Weights of a small transformer language model.
Size: 15 layers, width 256, 8 heads of 64 (4 for keys and values), vocabulary 8192.
Architecture: RMSNorm before each block, rotary positions, no biases in attention or MLP, untied embeddings, capped logits.
Each number is 200 + 30 x the weight over its row's rms, rounded and kept within 0 to 999. Layers, rows and columns count from 0. The size before them is the row's rms in percent of the matrix's.

# down: layer 8 MLP down (transposed), 384x256, rms 0.0765, rows 92-126, columns 128-191
# gate: layer 8 MLP gate, 384x256, rms 0.0814, rows 93-127, columns 128-191
# up: layer 8 MLP up, 384x256, rms 0.0793, rows 93-127, columns 128-191
down92,105,176,188,291,222,213,181,215,226,241,236,193,229,170,203,213,242,201,216,204,227,173,216,109,219,239,198,223,188,197,179,192,165,179,181,197,192,193,187,187,185,171,222,201,244,202,232,188,182,174,204,207,192,186,189,231,163,193,170,151,201,211,224,158,204
gate93,099,174,205,198,196,174,159,172,172,226,177,199,197,189,212,196,188,169,193,208,211,195,202,193,224,218,144,155,217,222,206,168,212,155,229,185,201,265,264,102,229,162,150,166,247,211,204,145,199,210,214,154,195,218,210,200,173,155,214,176,209,176,226,155,179
up93,101,128,200,176,232,213,234,187,190,231,216,219,220,176,222,209,201,280,194,144,212,215,220,147,216,202,181,195,121,217,168,169,206,233,314,188,214,176,170,207,209,246,218,214,251,165,204,195,228,201,197,192,215,186,186,197,197,190,208,218,212,237,182,190,170
down93,100,189,187,211,206,189,182,222,145,214,218,176,206,206,211,191,209,185,137,219,203,189,162,233,201,177,217,178,266,181,193,162,210,206,238,163,227,176,248,167,181,177,198,162,203,240,210,205,154,155,259,217,204,191,164,184,193,191,219,123,214,187,239,204,196
gate94,102,210,221,230,128,231,221,175,241,250,210,200,217,134,211,214,263,97,186,203,225,159,157,139,260,223,197,184,188,202,103,187,190,224,183,202,259,196,247,171,203,168,207,247,180,240,209,200,195,151,187,196,204,216,182,230,187,202,179,179,233,194,174,191,176
up94,101,252,221,195,178,201,233,237,156,202,168,191,222,180,213,224,232,227,181,189,177,190,183,178,179,211,165,196,229,169,220,202,172,215,206,236,191,285,196,202,221,155,211,184,228,210,232,262,201,198,187,179,162,238,237,246,168,169,217,175,212,222,182,214,215
down94,101,202,158,171,184,146,220,231,231,142,237,205,194,161,217,199,210,248,196,234,220,230,201,194,171,139,242,185,195,161,213,217,180,211,214,222,162,226,210,151,196,221,206,231,264,195,240,240,151,199,185,175,161,142,175,207,200,247,205,156,153,210,209,161,204
gate95,090,181,224,235,225,189,160,195,176,160,255,189,194,137,198,212,167,229,171,236,217,199,142,208,164,165,209,208,219,175,237,149,201,225,215,177,209,200,198,191,269,195,218,229,198,193,247,156,225,205,205,176,243,200,186,161,210,217,151,184,209,220,172,190,237
up95,087,174,209,236,238,124,219,203,183,183,261,219,181,143,189,261,188,126,237,165,220,206,206,234,188,171,207,165,262,223,165,209,258,242,217,217,220,204,225,187,183,184,205,215,194,184,234,193,126,148,181,230,272,211,213,211,182,179,215,247,212,214,176,241,231
down95,093,186,242,223,222,150,221,191,176,155,220,202,222,161,177,215,146,179,249,200,209,248,200,179,186,207,181,208,165,202,165,172,253,192,239,158,185,186,187,157,176,212,260,222,210,176,219,143,184,184,170,170,169,190,179,179,191,236,187,186,255,218,206,186,199
gate96,109,225,184,160,232,192,230,245,199,230,250,192,197,183,221,148,163,218,188,261,256,214,189,184,238,239,149,224,243,217,195,221,218,266,226,251,174,212,258,177,184,225,172,160,183,208,201,189,197,195,232,129,201,229,206,211,199,215,206,205,199,213,237,268,201
up96,107,190,203,212,164,166,192,220,151,198,216,213,217,215,239,238,248,229,168,186,166,179,171,168,176,168,222,214,220,151,224,208,197,174,201,161,220,169,218,205,186,219,254,217,191,202,202,174,192,227,160,210,216,195,200,150,199,142,184,219,197,188,170,181,219
down96,101,253,204,196,189,251,180,186,209,154,189,215,203,219,239,217,204,176,137,212,164,160,202,233,163,174,183,225,148,138,214,206,231,160,222,235,214,216,222,224,242,194,216,210,230,206,178,184,240,171,188,163,230,215,127,163,235,176,213,238,229,194,184,174,200
gate97,100,210,209,206,211,240,188,215,170,224,224,161,188,200,274,231,185,139,219,194,200,192,261,173,154,152,202,203,231,199,167,189,191,173,211,213,215,170,187,169,192,196,242,205,271,154,234,221,186,212,175,183,178,190,189,197,226,203,206,187,214,199,216,194,166
up97,102,233,196,212,175,174,186,223,145,195,198,214,210,155,192,147,244,227,167,210,161,162,194,148,215,209,227,198,192,151,201,190,157,224,176,214,220,249,179,130,247,242,143,187,167,183,200,236,209,152,216,166,168,156,198,240,195,135,163,214,145,249,148,218,233
down97,107,208,173,239,218,247,205,156,199,212,190,245,176,145,178,220,216,201,206,230,201,172,208,212,177,167,173,200,210,154,201,227,218,238,228,208,215,213,199,167,266,180,229,248,211,188,167,243,163,209,180,243,199,251,202,203,201,213,163,157,170,227,227,208,226
gate98,106,177,225,204,212,229,204,181,188,200,180,186,211,203,218,195,181,226,175,217,142,194,203,181,227,201,213,181,196,226,240,200,216,188,224,153,243,275,228,206,190,198,165,183,191,221,214,229,206,222,213,169,278,219,186,217,207,149,216,194,216,211,210,199,208
up98,102,203,220,172,158,200,186,230,177,213,178,244,166,218,198,199,269,258,229,138,194,169,185,168,194,222,195,201,249,167,236,207,162,214,214,189,220,180,179,196,184,190,211,240,166,227,243,174,201,183,200,267,158,188,187,229,179,246,209,193,250,215,240,229,203
down98,101,185,236,167,195,171,199,210,228,177,201,155,173,254,218,157,208,213,197,222,237,193,192,203,207,172,201,185,197,210,203,227,197,216,226,198,140,194,191,200,208,199,199,159,185,199,223,213,229,175,262,149,209,224,222,241,139,225,204,221,185,198,158,158,128
gate99,102,213,235,127,200,171,207,197,198,167,194,177,160,164,185,218,251,178,221,240,163,173,213,165,182,237,167,152,187,204,217,164,156,272,177,161,149,218,210,207,197,172,166,192,236,181,226,192,184,237,180,191,209,168,184,196,147,227,167,168,198,210,140,225,211
up99,100,182,145,163,200,173,231,202,237,162,201,194,180,216,183,179,169,172,213,263,213,158,183,238,198,219,172,178,156,163,216,184,141,171,209,225,222,202,220,180,189,195,209,200,181,214,263,171,166,197,239,197,215,160,187,174,242,182,238,182,226,190,221,147,216
down99,106,182,214,184,200,209,199,224,197,233,185,276,233,183,196,224,190,200,189,177,175,194,205,244,228,169,198,199,235,179,200,176,193,183,242,182,247,229,259,167,225,283,212,163,146,249,176,208,222,179,198,215,189,234,194,170,252,231,183,203,221,233,193,206,180
gate100,097,204,249,240,191,224,231,210,215,233,179,232,169,209,190,224,199,169,165,254,225,221,176,185,220,178,230,209,221,228,178,227,212,147,176,233,190,183,135,234,223,170,172,177,151,192,207,206,181,213,213,168,219,221,219,198,172,207,195,209,222,179,217,202,189
up100,098,252,180,250,219,196,161,170,162,214,208,163,193,140,219,218,192,229,160,202,231,198,224,193,160,148,158,239,146,168,221,178,187,155,217,187,236,195,211,187,186,256,194,234,149,200,195,218,244,165,157,212,223,191,185,168,192,214,242,186,217,133,166,227,207
down100,105,217,168,226,255,212,136,196,180,188,170,207,171,276,170,212,201,217,156,214,187,180,219,185,235,180,194,165,208,246,191,177,218,171,186,215,186,176,221,159,240,216,143,228,165,202,212,173,142,201,174,148,217,201,236,218,191,209,196,184,206,171,218,171,184
gate101,096,159,205,182,240,206,173,151,179,135,229,192,178,174,158,195,202,218,233,279,199,168,178,251,231,207,198,168,208,193,184,206,231,205,241,183,248,208,181,206,143,175,247,222,219,210,164,192,237,271,166,150,191,173,203,136,168,195,171,221,200,197,267,170,205
up101,097,168,202,227,244,236,183,170,200,137,210,173,164,222,130,220,214,156,202,124,184,210,190,233,192,171,196,208,238,201,202,152,193,103,160,193,167,187,204,175,211,197,163,232,215,153,253,215,222,219,189,207,200,196,207,262,144,232,201,188,195,232,167,237,147
down101,099,245,166,189,185,215,202,217,174,225,228,222,242,234,168,169,225,199,204,222,165,163,207,192,187,145,223,175,114,244,256,189,199,214,166,190,182,196,207,213,285,236,184,213,205,203,252,196,187,206,234,151,192,156,173,253,217,180,216,206,183,206,232,196,221
gate102,103,175,177,202,153,220,213,188,234,204,206,187,245,210,226,165,160,252,114,174,228,240,194,241,206,141,167,205,235,195,218,180,181,185,238,235,188,133,182,252,174,199,158,180,162,260,137,172,182,241,185,189,180,207,168,154,134,123,246,231,190,155,182,151,170
up102,102,196,214,181,183,210,204,135,216,158,182,180,224,181,169,194,230,190,188,139,231,197,172,183,183,191,164,228,203,196,146,170,202,173,186,200,252,165,187,192,151,216,200,232,186,195,223,161,250,158,205,223,190,222,198,215,197,189,136,204,175,172,263,210,178
down102,099,222,231,221,220,256,158,211,266,204,169,194,255,235,157,207,151,203,197,177,213,215,232,221,199,209,195,197,204,203,137,183,171,161,175,206,177,191,200,225,162,242,211,190,235,243,140,215,141,203,197,232,141,219,184,160,151,236,203,180,192,193,188,183,169
gate103,099,142,287,260,179,177,205,194,222,225,197,193,232,194,172,147,235,207,201,173,191,174,172,246,169,224,227,188,187,206,144,186,206,183,210,222,218,194,214,195,178,202,210,204,145,217,227,190,202,162,221,195,208,185,219,217,169,200,180,221,160,184,221,188,192
up103,094,154,215,212,133,287,174,190,197,198,218,231,221,233,234,233,227,252,184,216,155,213,246,157,168,198,188,224,219,163,213,209,170,212,190,187,180,208,228,160,184,202,226,167,184,208,187,204,227,197,211,236,202,169,172,160,146,153,216,236,245,200,189,190,195
down103,100,227,114,193,208,213,204,227,170,191,203,209,171,137,162,154,226,231,147,233,254,162,232,232,215,223,236,233,216,250,187,249,233,211,254,197,232,217,171,183,209,185,229,222,232,220,194,143,204,207,132,252,189,213,185,179,160,168,198,176,197,162,225,173,194
gate104,099,182,206,190,210,207,215,234,227,222,193,198,209,251,202,223,252,216,164,215,244,232,248,194,191,273,156,202,189,200,265,218,251,190,163,194,197,167,201,166,200,146,211,152,181,162,166,195,186,203,186,191,234,212,191,206,163,259,170,181,234,168,173,166,232
up104,103,256,232,160,173,182,176,172,175,200,204,153,200,199,220,152,180,175,163,193,196,214,222,203,179,193,248,210,185,165,258,193,239,183,168,239,181,223,197,257,169,210,183,225,267,210,175,201,219,169,229,156,185,224,157,206,229,221,186,219,228,149,194,184,128
down104,102,190,196,178,201,219,215,198,202,208,200,192,184,184,203,191,172,181,186,199,156,242,168,142,169,203,187,240,177,222,186,248,207,200,245,239,221,211,243,188,172,250,190,262,183,155,184,192,244,191,216,176,199,236,227,217,223,148,225,206,195,193,238,167,156
gate105,097,228,233,174,187,211,233,218,169,189,219,237,204,214,218,202,201,185,175,248,214,175,234,184,257,213,207,208,180,178,168,169,160,232,197,234,216,202,215,201,184,237,235,221,205,145,226,166,218,239,233,222,234,214,176,233,141,180,219,179,227,203,213,226,212
up105,100,202,243,223,186,192,224,157,183,183,189,194,247,222,140,225,192,236,248,279,208,165,180,190,185,185,238,216,216,163,194,188,226,130,155,166,219,211,197,208,228,194,238,241,213,194,178,209,174,227,192,209,197,195,185,139,161,212,190,234,209,197,224,234,214
down105,099,199,192,188,181,194,244,218,154,164,208,240,160,227,202,208,261,272,181,145,186,212,208,199,199,173,157,171,215,156,217,219,188,155,238,240,160,211,194,169,152,156,169,201,187,202,194,209,212,214,216,167,204,252,221,244,207,213,248,169,192,222,258,197,208
gate106,088,231,230,211,200,247,184,189,234,181,207,250,145,189,215,216,168,246,137,209,226,202,195,229,204,249,176,236,182,189,262,171,193,179,218,220,163,236,257,187,228,230,161,210,249,181,180,185,238,200,150,190,232,235,231,221,194,209,240,191,214,193,153,200,235
up106,092,193,197,179,153,214,210,190,166,154,154,144,165,162,180,195,178,170,165,197,134,191,219,192,200,260,185,180,176,209,195,194,215,272,169,206,180,173,232,214,159,170,188,226,179,185,200,194,171,162,222,210,177,183,127,226,176,203,140,195,201,214,174,207,209
down106,094,172,267,176,173,193,195,232,220,139,207,198,191,234,165,206,168,227,178,179,196,219,208,148,203,229,196,214,195,273,234,191,195,173,184,195,233,184,219,156,198,170,198,194,187,216,192,149,179,212,194,187,199,238,187,231,197,208,209,223,195,197,204,172,237
gate107,099,157,198,241,190,175,292,242,184,196,193,187,191,165,234,204,220,145,217,202,156,203,204,170,136,225,212,220,213,265,155,182,239,165,243,190,218,158,239,199,236,167,178,221,214,172,201,178,226,192,181,192,171,210,192,159,253,184,282,188,155,179,161,219,238
up107,098,221,265,210,180,154,179,181,174,250,176,184,189,192,162,258,211,195,242,208,177,231,185,228,153,252,154,201,174,177,244,208,233,232,168,271,204,214,215,155,247,177,158,242,232,179,291,200,247,226,189,197,218,198,195,235,185,198,159,200,215,190,241,218,157
down107,107,203,222,181,231,147,251,231,206,195,203,167,212,246,235,205,214,230,205,207,279,169,188,221,223,207,219,200,256,163,200,240,160,166,230,241,167,226,243,240,148,210,200,138,195,220,227,205,194,167,183,245,218,153,214,213,237,198,213,233,261,175,210,241,197
gate108,096,191,197,197,238,233,247,202,141,200,212,193,193,176,228,159,188,202,172,153,192,169,238,173,254,222,237,251,183,194,152,178,197,199,216,229,140,197,204,197,169,192,260,179,192,196,172,176,202,240,196,211,171,216,172,212,201,259,182,227,192,173,237,154,173
up108,100,257,252,195,206,188,169,180,183,159,220,193,206,197,189,142,232,202,225,245,244,152,213,178,171,217,201,170,193,243,167,165,231,201,183,171,157,193,178,239,173,164,176,177,219,202,175,157,234,187,184,199,181,263,133,176,192,198,232,221,212,170,187,272,207
down108,102,199,198,201,235,246,228,242,201,237,149,256,217,259,155,189,189,136,175,268,207,173,204,196,156,177,188,238,195,183,235,195,166,183,210,162,247,205,202,185,236,206,199,183,209,173,208,218,197,228,217,196,211,231,152,204,200,223,144,245,176,258,206,210,203
gate109,098,225,203,201,239,192,210,195,178,199,231,182,203,178,241,183,198,191,166,245,212,178,189,212,179,188,231,196,237,200,239,209,203,172,212,185,206,258,208,199,192,185,177,227,208,194,116,199,161,240,176,188,187,209,199,172,185,278,245,224,150,204,210,152,235
up109,094,203,179,201,232,196,203,240,186,181,216,208,178,223,192,217,178,209,235,205,183,211,211,253,193,186,181,164,156,255,185,152,205,261,212,169,192,221,152,186,217,184,198,186,221,224,205,228,205,231,227,161,177,217,218,182,177,188,189,193,230,197,169,222,157
down109,103,208,160,216,185,223,194,139,230,202,220,185,225,225,161,220,208,191,221,201,195,220,219,242,210,173,194,241,163,204,209,188,206,169,155,202,176,221,183,181,215,162,210,192,217,238,231,173,231,216,202,258,168,155,197,221,173,200,234,204,181,250,209,200,157
gate110,091,165,191,215,170,230,173,216,219,231,149,217,177,196,194,205,246,198,184,195,238,244,198,189,180,166,201,192,219,181,211,183,177,195,229,221,182,189,266,205,228,209,183,229,219,201,143,241,181,247,149,207,201,135,206,213,171,213,198,215,187,234,242,136,206
up110,104,212,236,194,236,203,254,206,215,204,167,170,191,200,240,217,219,173,169,224,245,179,217,214,202,194,228,199,174,200,249,225,238,235,188,142,163,190,166,169,188,203,261,152,198,192,216,175,221,205,143,217,217,173,136,236,167,199,198,207,240,209,156,176,121
down110,107,226,239,172,194,274,220,171,220,164,176,175,194,210,139,87,247,218,211,172,234,234,229,264,221,242,184,219,150,214,152,185,175,194,227,205,175,236,156,195,209,236,157,208,217,176,188,214,202,169,214,237,260,219,190,191,237,211,225,174,205,191,221,173,196
gate111,092,194,211,238,175,193,233,240,193,239,170,205,244,159,204,206,182,221,191,171,201,253,165,232,206,220,238,179,249,171,209,186,171,191,215,194,196,192,212,233,225,169,191,171,217,175,208,205,214,161,229,211,203,176,136,235,207,222,173,191,180,217,217,192,172
up111,092,176,199,192,162,131,210,183,192,223,214,216,183,172,203,235,177,199,214,185,193,165,171,183,222,179,190,193,197,267,205,192,209,188,179,150,220,219,211,217,162,228,179,162,261,208,244,190,187,187,203,175,182,206,191,238,142,252,153,195,179,205,217,141,149
down111,099,269,212,183,253,167,170,190,179,162,201,165,201,178,173,182,229,207,219,198,239,190,211,156,156,254,170,240,189,221,210,203,226,200,244,229,124,155,243,249,208,157,242,177,219,199,196,182,209,154,212,191,192,209,181,192,145,168,213,212,192,186,193,181,173
gate112,104,231,220,197,221,209,202,204,158,205,252,153,218,197,206,189,209,189,213,132,206,166,174,205,196,178,194,183,145,159,214,222,205,197,216,191,236,194,200,220,187,191,188,202,141,164,199,146,245,279,183,176,196,201,177,216,223,184,201,225,256,144,228,243,169
up112,104,204,240,187,205,211,170,190,195,185,196,226,248,182,189,243,186,234,182,251,175,167,170,232,204,259,152,191,227,241,212,163,219,239,174,226,166,159,217,173,198,196,206,219,170,182,149,200,207,185,197,215,195,121,216,206,207,213,232,169,202,206,249,199,243
down112,103,246,173,177,201,198,250,248,176,235,213,196,226,180,253,234,221,179,184,188,204,181,195,166,186,203,205,193,175,160,217,141,205,197,200,174,237,234,221,197,170,170,195,231,200,192,177,217,167,167,179,208,213,177,194,190,168,204,137,200,214,184,200,141,274
gate113,098,234,132,208,237,215,196,215,162,136,162,178,181,150,257,226,172,208,170,186,127,196,208,177,198,202,188,163,201,237,223,199,170,151,234,150,171,229,195,209,238,211,148,184,182,213,230,263,189,211,201,211,260,202,142,186,160,200,221,239,226,204,199,160,200
up113,104,202,187,213,160,173,204,227,227,162,180,264,244,186,170,202,234,206,150,132,166,240,190,217,188,182,179,214,138,206,229,230,203,145,175,178,214,185,177,189,168,216,244,224,180,223,192,168,200,248,181,181,218,237,162,148,216,221,202,217,190,183,222,196,144
down113,105,205,172,225,191,215,219,188,215,146,218,243,210,220,196,200,249,203,198,148,184,193,180,228,205,206,156,186,178,179,238,218,197,196,182,142,231,192,282,179,203,214,222,257,187,200,237,146,193,147,226,179,192,201,220,183,187,189,244,202,189,203,185,238,217
gate114,100,193,269,253,209,182,199,267,209,154,180,200,196,282,110,260,233,210,185,198,124,237,212,197,222,207,230,127,187,208,228,218,164,212,199,170,158,195,211,139,210,202,131,206,150,178,199,265,206,207,218,184,217,217,170,237,228,256,201,196,232,205,190,173,205
up114,095,213,150,115,225,208,189,188,202,197,207,155,181,188,259,222,164,207,182,204,267,229,216,148,179,238,145,217,178,171,154,162,220,170,228,198,201,212,183,178,216,214,177,211,212,167,215,224,202,183,179,250,207,171,156,185,210,210,193,226,207,192,238,238,217
down114,099,211,214,250,235,184,159,191,212,195,185,213,158,191,154,230,153,167,178,213,223,180,153,183,235,230,242,187,135,157,238,139,200,172,245,202,168,202,211,190,190,215,164,188,215,225,237,197,182,252,174,186,168,223,267,193,227,268,176,210,215,225,208,220,142
gate115,087,191,140,215,218,191,197,239,226,258,169,216,228,189,235,188,150,176,208,209,159,194,188,151,180,180,213,163,211,189,180,238,213,232,148,190,155,188,247,152,233,191,161,211,211,224,188,219,182,206,211,135,213,210,237,187,188,228,161,221,172,162,165,195,253
up115,087,178,203,161,146,152,253,154,146,168,236,180,148,212,193,213,222,159,187,160,196,261,190,182,180,243,239,240,222,233,202,190,239,211,195,236,185,212,227,236,206,216,214,226,240,170,211,233,251,191,195,233,181,189,170,214,173,180,246,208,206,181,180,196,212
down115,094,202,163,148,231,221,211,222,219,154,201,194,208,201,163,159,141,197,220,210,170,151,213,229,268,258,199,158,247,221,190,215,204,226,177,222,171,227,198,216,221,186,301,196,193,228,184,169,218,230,223,219,223,234,157,175,176,188,207,176,174,201,194,137,162
gate116,095,172,217,170,200,219,181,186,205,134,150,208,166,169,210,213,213,190,182,222,194,196,158,181,204,168,162,194,233,210,213,183,195,202,193,180,209,191,205,203,236,238,163,215,164,169,258,184,198,241,287,189,207,187,202,225,199,263,225,180,197,130,186,173,206
up116,093,174,238,256,195,224,210,200,239,198,205,204,234,241,193,209,205,196,183,162,224,180,235,193,200,236,214,188,203,228,211,204,155,261,196,251,198,208,257,148,214,192,219,240,204,237,154,114,173,196,261,215,176,203,190,210,196,154,150,165,162,202,176,233,231
down116,094,229,206,219,198,165,146,171,167,201,181,183,192,150,190,242,209,189,157,189,198,208,202,192,185,190,137,199,140,213,196,205,192,214,193,200,199,176,148,194,183,171,118,196,168,147,256,258,263,201,200,195,205,167,192,165,230,239,181,235,223,180,253,228,177
gate117,100,155,160,203,231,229,179,209,233,221,201,220,208,218,232,154,243,252,167,196,240,226,139,242,213,205,189,235,246,166,189,210,230,279,187,233,228,232,173,189,188,260,160,208,220,218,205,206,205,175,173,223,218,229,161,153,235,240,199,203,176,216,139,243,158
up117,101,213,158,154,212,135,196,152,170,209,149,166,198,181,196,165,254,182,150,206,280,176,238,266,202,209,215,186,212,181,206,242,155,186,182,205,267,219,226,192,211,208,200,189,224,173,235,174,194,212,197,211,196,185,179,206,221,189,182,178,200,168,282,230,219
down117,097,187,161,177,260,214,186,201,196,210,156,194,153,232,244,191,153,202,154,173,223,222,172,186,239,190,171,206,228,186,155,167,193,213,170,186,140,208,219,241,239,216,176,201,221,239,162,191,218,161,172,184,149,164,152,132,158,227,196,213,192,178,169,237,186
gate118,093,191,196,196,220,233,184,196,246,192,179,139,230,195,224,226,250,180,187,211,158,163,175,160,190,213,187,224,230,234,217,213,203,235,182,200,218,174,190,132,195,226,157,248,233,169,204,209,227,187,275,234,222,229,223,202,200,249,221,117,213,200,226,190,155
up118,092,220,202,210,210,249,169,269,184,161,215,172,211,279,222,194,196,178,158,267,240,222,193,192,211,219,217,182,154,167,188,177,222,219,163,180,146,236,225,243,192,199,202,208,162,213,238,187,114,174,217,158,184,213,213,216,218,196,254,177,241,181,192,182,202
down118,098,229,142,237,209,174,210,195,145,175,217,248,218,165,195,189,242,193,208,188,233,134,221,214,205,157,207,238,231,180,151,194,199,193,218,174,209,200,192,210,240,272,243,175,159,234,207,144,193,184,156,155,221,165,167,231,128,205,143,232,192,198,239,206,257
gate119,099,205,166,183,139,206,230,134,210,175,254,176,166,208,224,171,219,197,201,251,171,179,197,154,185,153,195,171,205,163,154,200,196,200,187,155,169,165,195,163,178,165,217,143,216,258,189,122,196,195,256,144,136,179,243,214,212,181,172,225,233,151,225,207,169
up119,099,221,168,179,206,227,213,222,197,206,281,211,199,205,198,181,223,182,193,193,190,165,145,215,166,203,239,213,247,200,275,185,218,175,196,234,178,172,220,217,190,192,184,189,191,181,253,176,235,226,207,235,205,209,158,244,226,224,210,174,224,212,114,220,180
down119,094,185,224,180,199,174,264,181,177,185,230,205,204,201,193,162,181,197,201,190,184,227,181,161,208,204,191,165,207,231,258,241,154,233,182,206,209,254,177,232,164,197,190,256,191,176,184,239,216,204,174,197,180,157,189,209,244,249,224,143,230,198,201,191,202
gate120,101,195,167,154,245,239,182,188,169,217,203,218,186,196,220,230,197,196,257,263,201,169,268,219,209,231,222,206,177,242,191,215,199,198,229,172,227,214,221,236,228,189,188,172,178,193,249,203,232,202,200,149,169,224,228,165,118,168,184,224,180,183,264,218,211
up120,101,194,183,181,167,235,164,193,189,224,181,195,246,223,191,175,246,216,240,259,205,164,219,220,230,170,226,206,228,156,130,206,180,209,168,206,185,220,179,175,186,211,179,181,159,192,236,148,178,186,184,258,208,210,201,155,212,238,218,191,164,172,272,186,218
down120,101,192,180,236,179,186,173,188,244,230,216,169,186,158,170,220,208,197,216,166,259,151,188,200,171,160,221,169,238,230,230,167,195,184,209,196,205,216,171,192,161,201,201,160,176,197,204,236,206,218,193,205,165,163,191,240,229,195,222,214,151,222,204,217,212
gate121,090,161,197,270,239,220,231,244,167,210,269,222,129,156,272,164,227,201,177,187,177,206,229,271,220,172,166,220,215,236,220,209,166,266,220,232,198,211,184,186,136,224,155,186,204,150,213,234,180,215,185,199,250,204,181,218,239,157,181,231,196,183,250,189,183
up121,090,186,191,205,226,192,239,209,148,188,155,222,192,188,243,194,176,161,149,147,207,191,222,179,200,161,226,160,226,205,156,182,157,273,215,214,212,200,189,223,112,149,196,224,247,161,184,230,203,208,206,258,194,193,207,230,172,222,185,211,242,188,150,180,202
down121,092,230,171,235,230,193,230,207,183,236,194,186,230,195,192,187,183,156,187,151,140,211,192,218,232,211,172,207,207,234,215,208,195,244,176,151,164,224,182,203,229,151,259,227,202,196,219,222,256,220,218,166,245,248,174,176,195,202,230,177,227,264,222,176,204
gate122,091,183,164,198,190,249,157,248,214,221,246,189,169,200,200,178,216,192,176,243,186,208,162,247,234,166,209,218,229,125,170,188,154,172,165,198,164,193,218,148,207,154,195,210,252,197,204,198,207,207,201,182,177,193,253,218,191,246,163,176,221,187,193,190,173
up122,099,170,218,248,184,206,183,222,164,181,209,187,206,215,207,198,211,206,238,216,256,189,146,178,155,166,236,191,217,220,161,145,190,170,150,226,254,200,176,232,171,240,213,201,233,154,178,222,221,259,179,171,228,168,222,237,180,206,209,229,199,250,190,159,185
down122,098,192,215,205,193,196,215,197,175,141,230,193,186,215,280,242,213,199,270,220,199,250,224,211,195,183,207,194,246,203,214,196,195,220,153,228,186,157,217,169,205,250,173,156,196,230,202,181,222,193,234,170,203,236,144,215,267,206,258,137,205,188,201,130,199
gate123,108,244,201,204,215,230,220,207,223,240,252,203,182,235,173,263,238,213,172,206,143,208,191,149,200,233,221,218,149,173,208,204,186,197,169,215,223,180,201,156,192,150,189,159,223,228,205,184,217,194,214,192,179,224,203,196,183,170,203,199,226,212,222,167,246
up123,100,177,207,183,173,183,202,164,230,193,211,208,202,203,183,183,184,282,177,185,231,168,160,285,174,244,141,205,220,180,222,248,175,215,224,168,116,235,242,230,217,216,244,166,153,198,184,214,205,214,177,222,188,252,190,211,250,187,237,250,166,178,195,184,187
down123,104,189,208,171,190,214,213,217,182,255,195,216,193,244,167,164,192,228,172,248,208,219,223,166,187,179,205,199,171,173,217,198,182,231,177,183,170,163,177,154,222,153,222,219,170,206,148,183,182,169,203,201,220,195,166,138,175,223,197,240,217,237,183,220,211
gate124,103,172,204,249,220,153,237,200,202,218,261,204,173,186,184,202,202,181,178,217,110,215,194,157,170,148,249,210,224,204,171,243,255,232,239,201,169,159,189,195,198,241,180,199,146,182,192,183,165,197,245,204,217,214,227,200,237,207,223,201,191,216,170,164,220
up124,100,190,176,215,191,105,201,184,178,243,206,220,233,265,237,126,178,242,198,170,160,219,188,206,251,185,218,196,214,207,167,143,220,228,195,188,141,197,252,243,186,145,228,161,222,206,177,165,229,261,195,208,231,233,213,228,189,178,188,236,235,257,154,242,144
down124,100,167,215,218,204,211,158,216,236,143,194,181,221,210,221,200,217,160,195,223,263,189,242,208,212,165,197,199,166,215,172,215,179,222,184,189,225,189,198,234,186,166,247,208,199,194,181,209,202,176,190,196,203,214,164,194,220,214,209,192,199,251,255,228,225
gate125,110,242,219,161,194,221,143,224,141,167,192,228,208,176,175,191,220,231,169,236,183,194,224,189,166,241,262,234,154,134,205,243,213,215,171,273,192,219,199,221,233,257,186,198,165,160,208,248,249,129,192,184,195,219,191,173,229,194,231,174,212,184,184,227,186
up125,102,184,215,279,195,154,200,212,195,162,220,172,224,183,167,204,217,219,136,203,221,197,204,224,192,262,206,209,194,179,194,172,175,184,205,125,181,218,187,217,165,235,186,255,194,165,192,236,214,175,201,152,197,165,231,169,188,185,213,172,228,196,195,210,200
down125,104,188,250,242,195,202,184,216,253,224,253,190,187,269,188,200,195,205,188,227,205,178,160,207,256,208,201,175,172,183,220,199,230,240,187,205,256,166,135,223,198,179,193,203,233,178,178,246,147,273,221,162,223,183,177,185,183,259,197,238,191,198,220,153,165
gate126,097,201,240,195,180,176,148,194,171,179,178,191,211,187,144,193,201,207,181,208,159,171,205,202,194,193,165,224,185,163,237,172,186,212,190,240,170,186,204,172,188,228,204,194,258,241,171,229,177,206,192,235,209,169,207,238,246,184,154,192,185,193,198,225,202
up126,098,179,164,131,196,191,193,196,191,165,192,240,164,232,155,220,179,230,156,160,219,137,245,209,199,175,251,248,209,198,171,192,196,198,218,200,215,174,185,249,184,231,222,247,209,207,214,192,164,246,211,262,189,164,190,160,229,216,188,180,254,216,188,208,222
down126,097,171,242,212,205,181,191,172,208,224,217,216,219,266,220,197,183,246,239,188,204,170,257,188,217,189,277,191,173,239,228,174,210,215,270,218,209,172,221,243,192,220,220,219,214,226,234,226,182,209,154,187,186,206,242,208,155,213,173,206,197,193,182,197,195
gate127,095,211,221,181,221,209,161,166,243,189,224,180,181,219,195,259,215,243,177,194,173,184,138,219,211,220,213,189,202,163,161,190,162,238,222,170,236,131,209,218,211,195,213,221,167,190,152,165,189,186,211,207,217,158,184,144,227,212,217,191,173,252,246,240,186
up127,096,186,205,181,148,231,204,243,245,189,200,249,174,245,184,246,237,185,191,174,244,239,154,219,160,231,223,183,227,96,200,207,198,201,167,178,239,182,211,211,213,182,217,161,169,170,195,208,227,197,245,171,243,250,207,193,193,177,193,277,191,174,195,199,175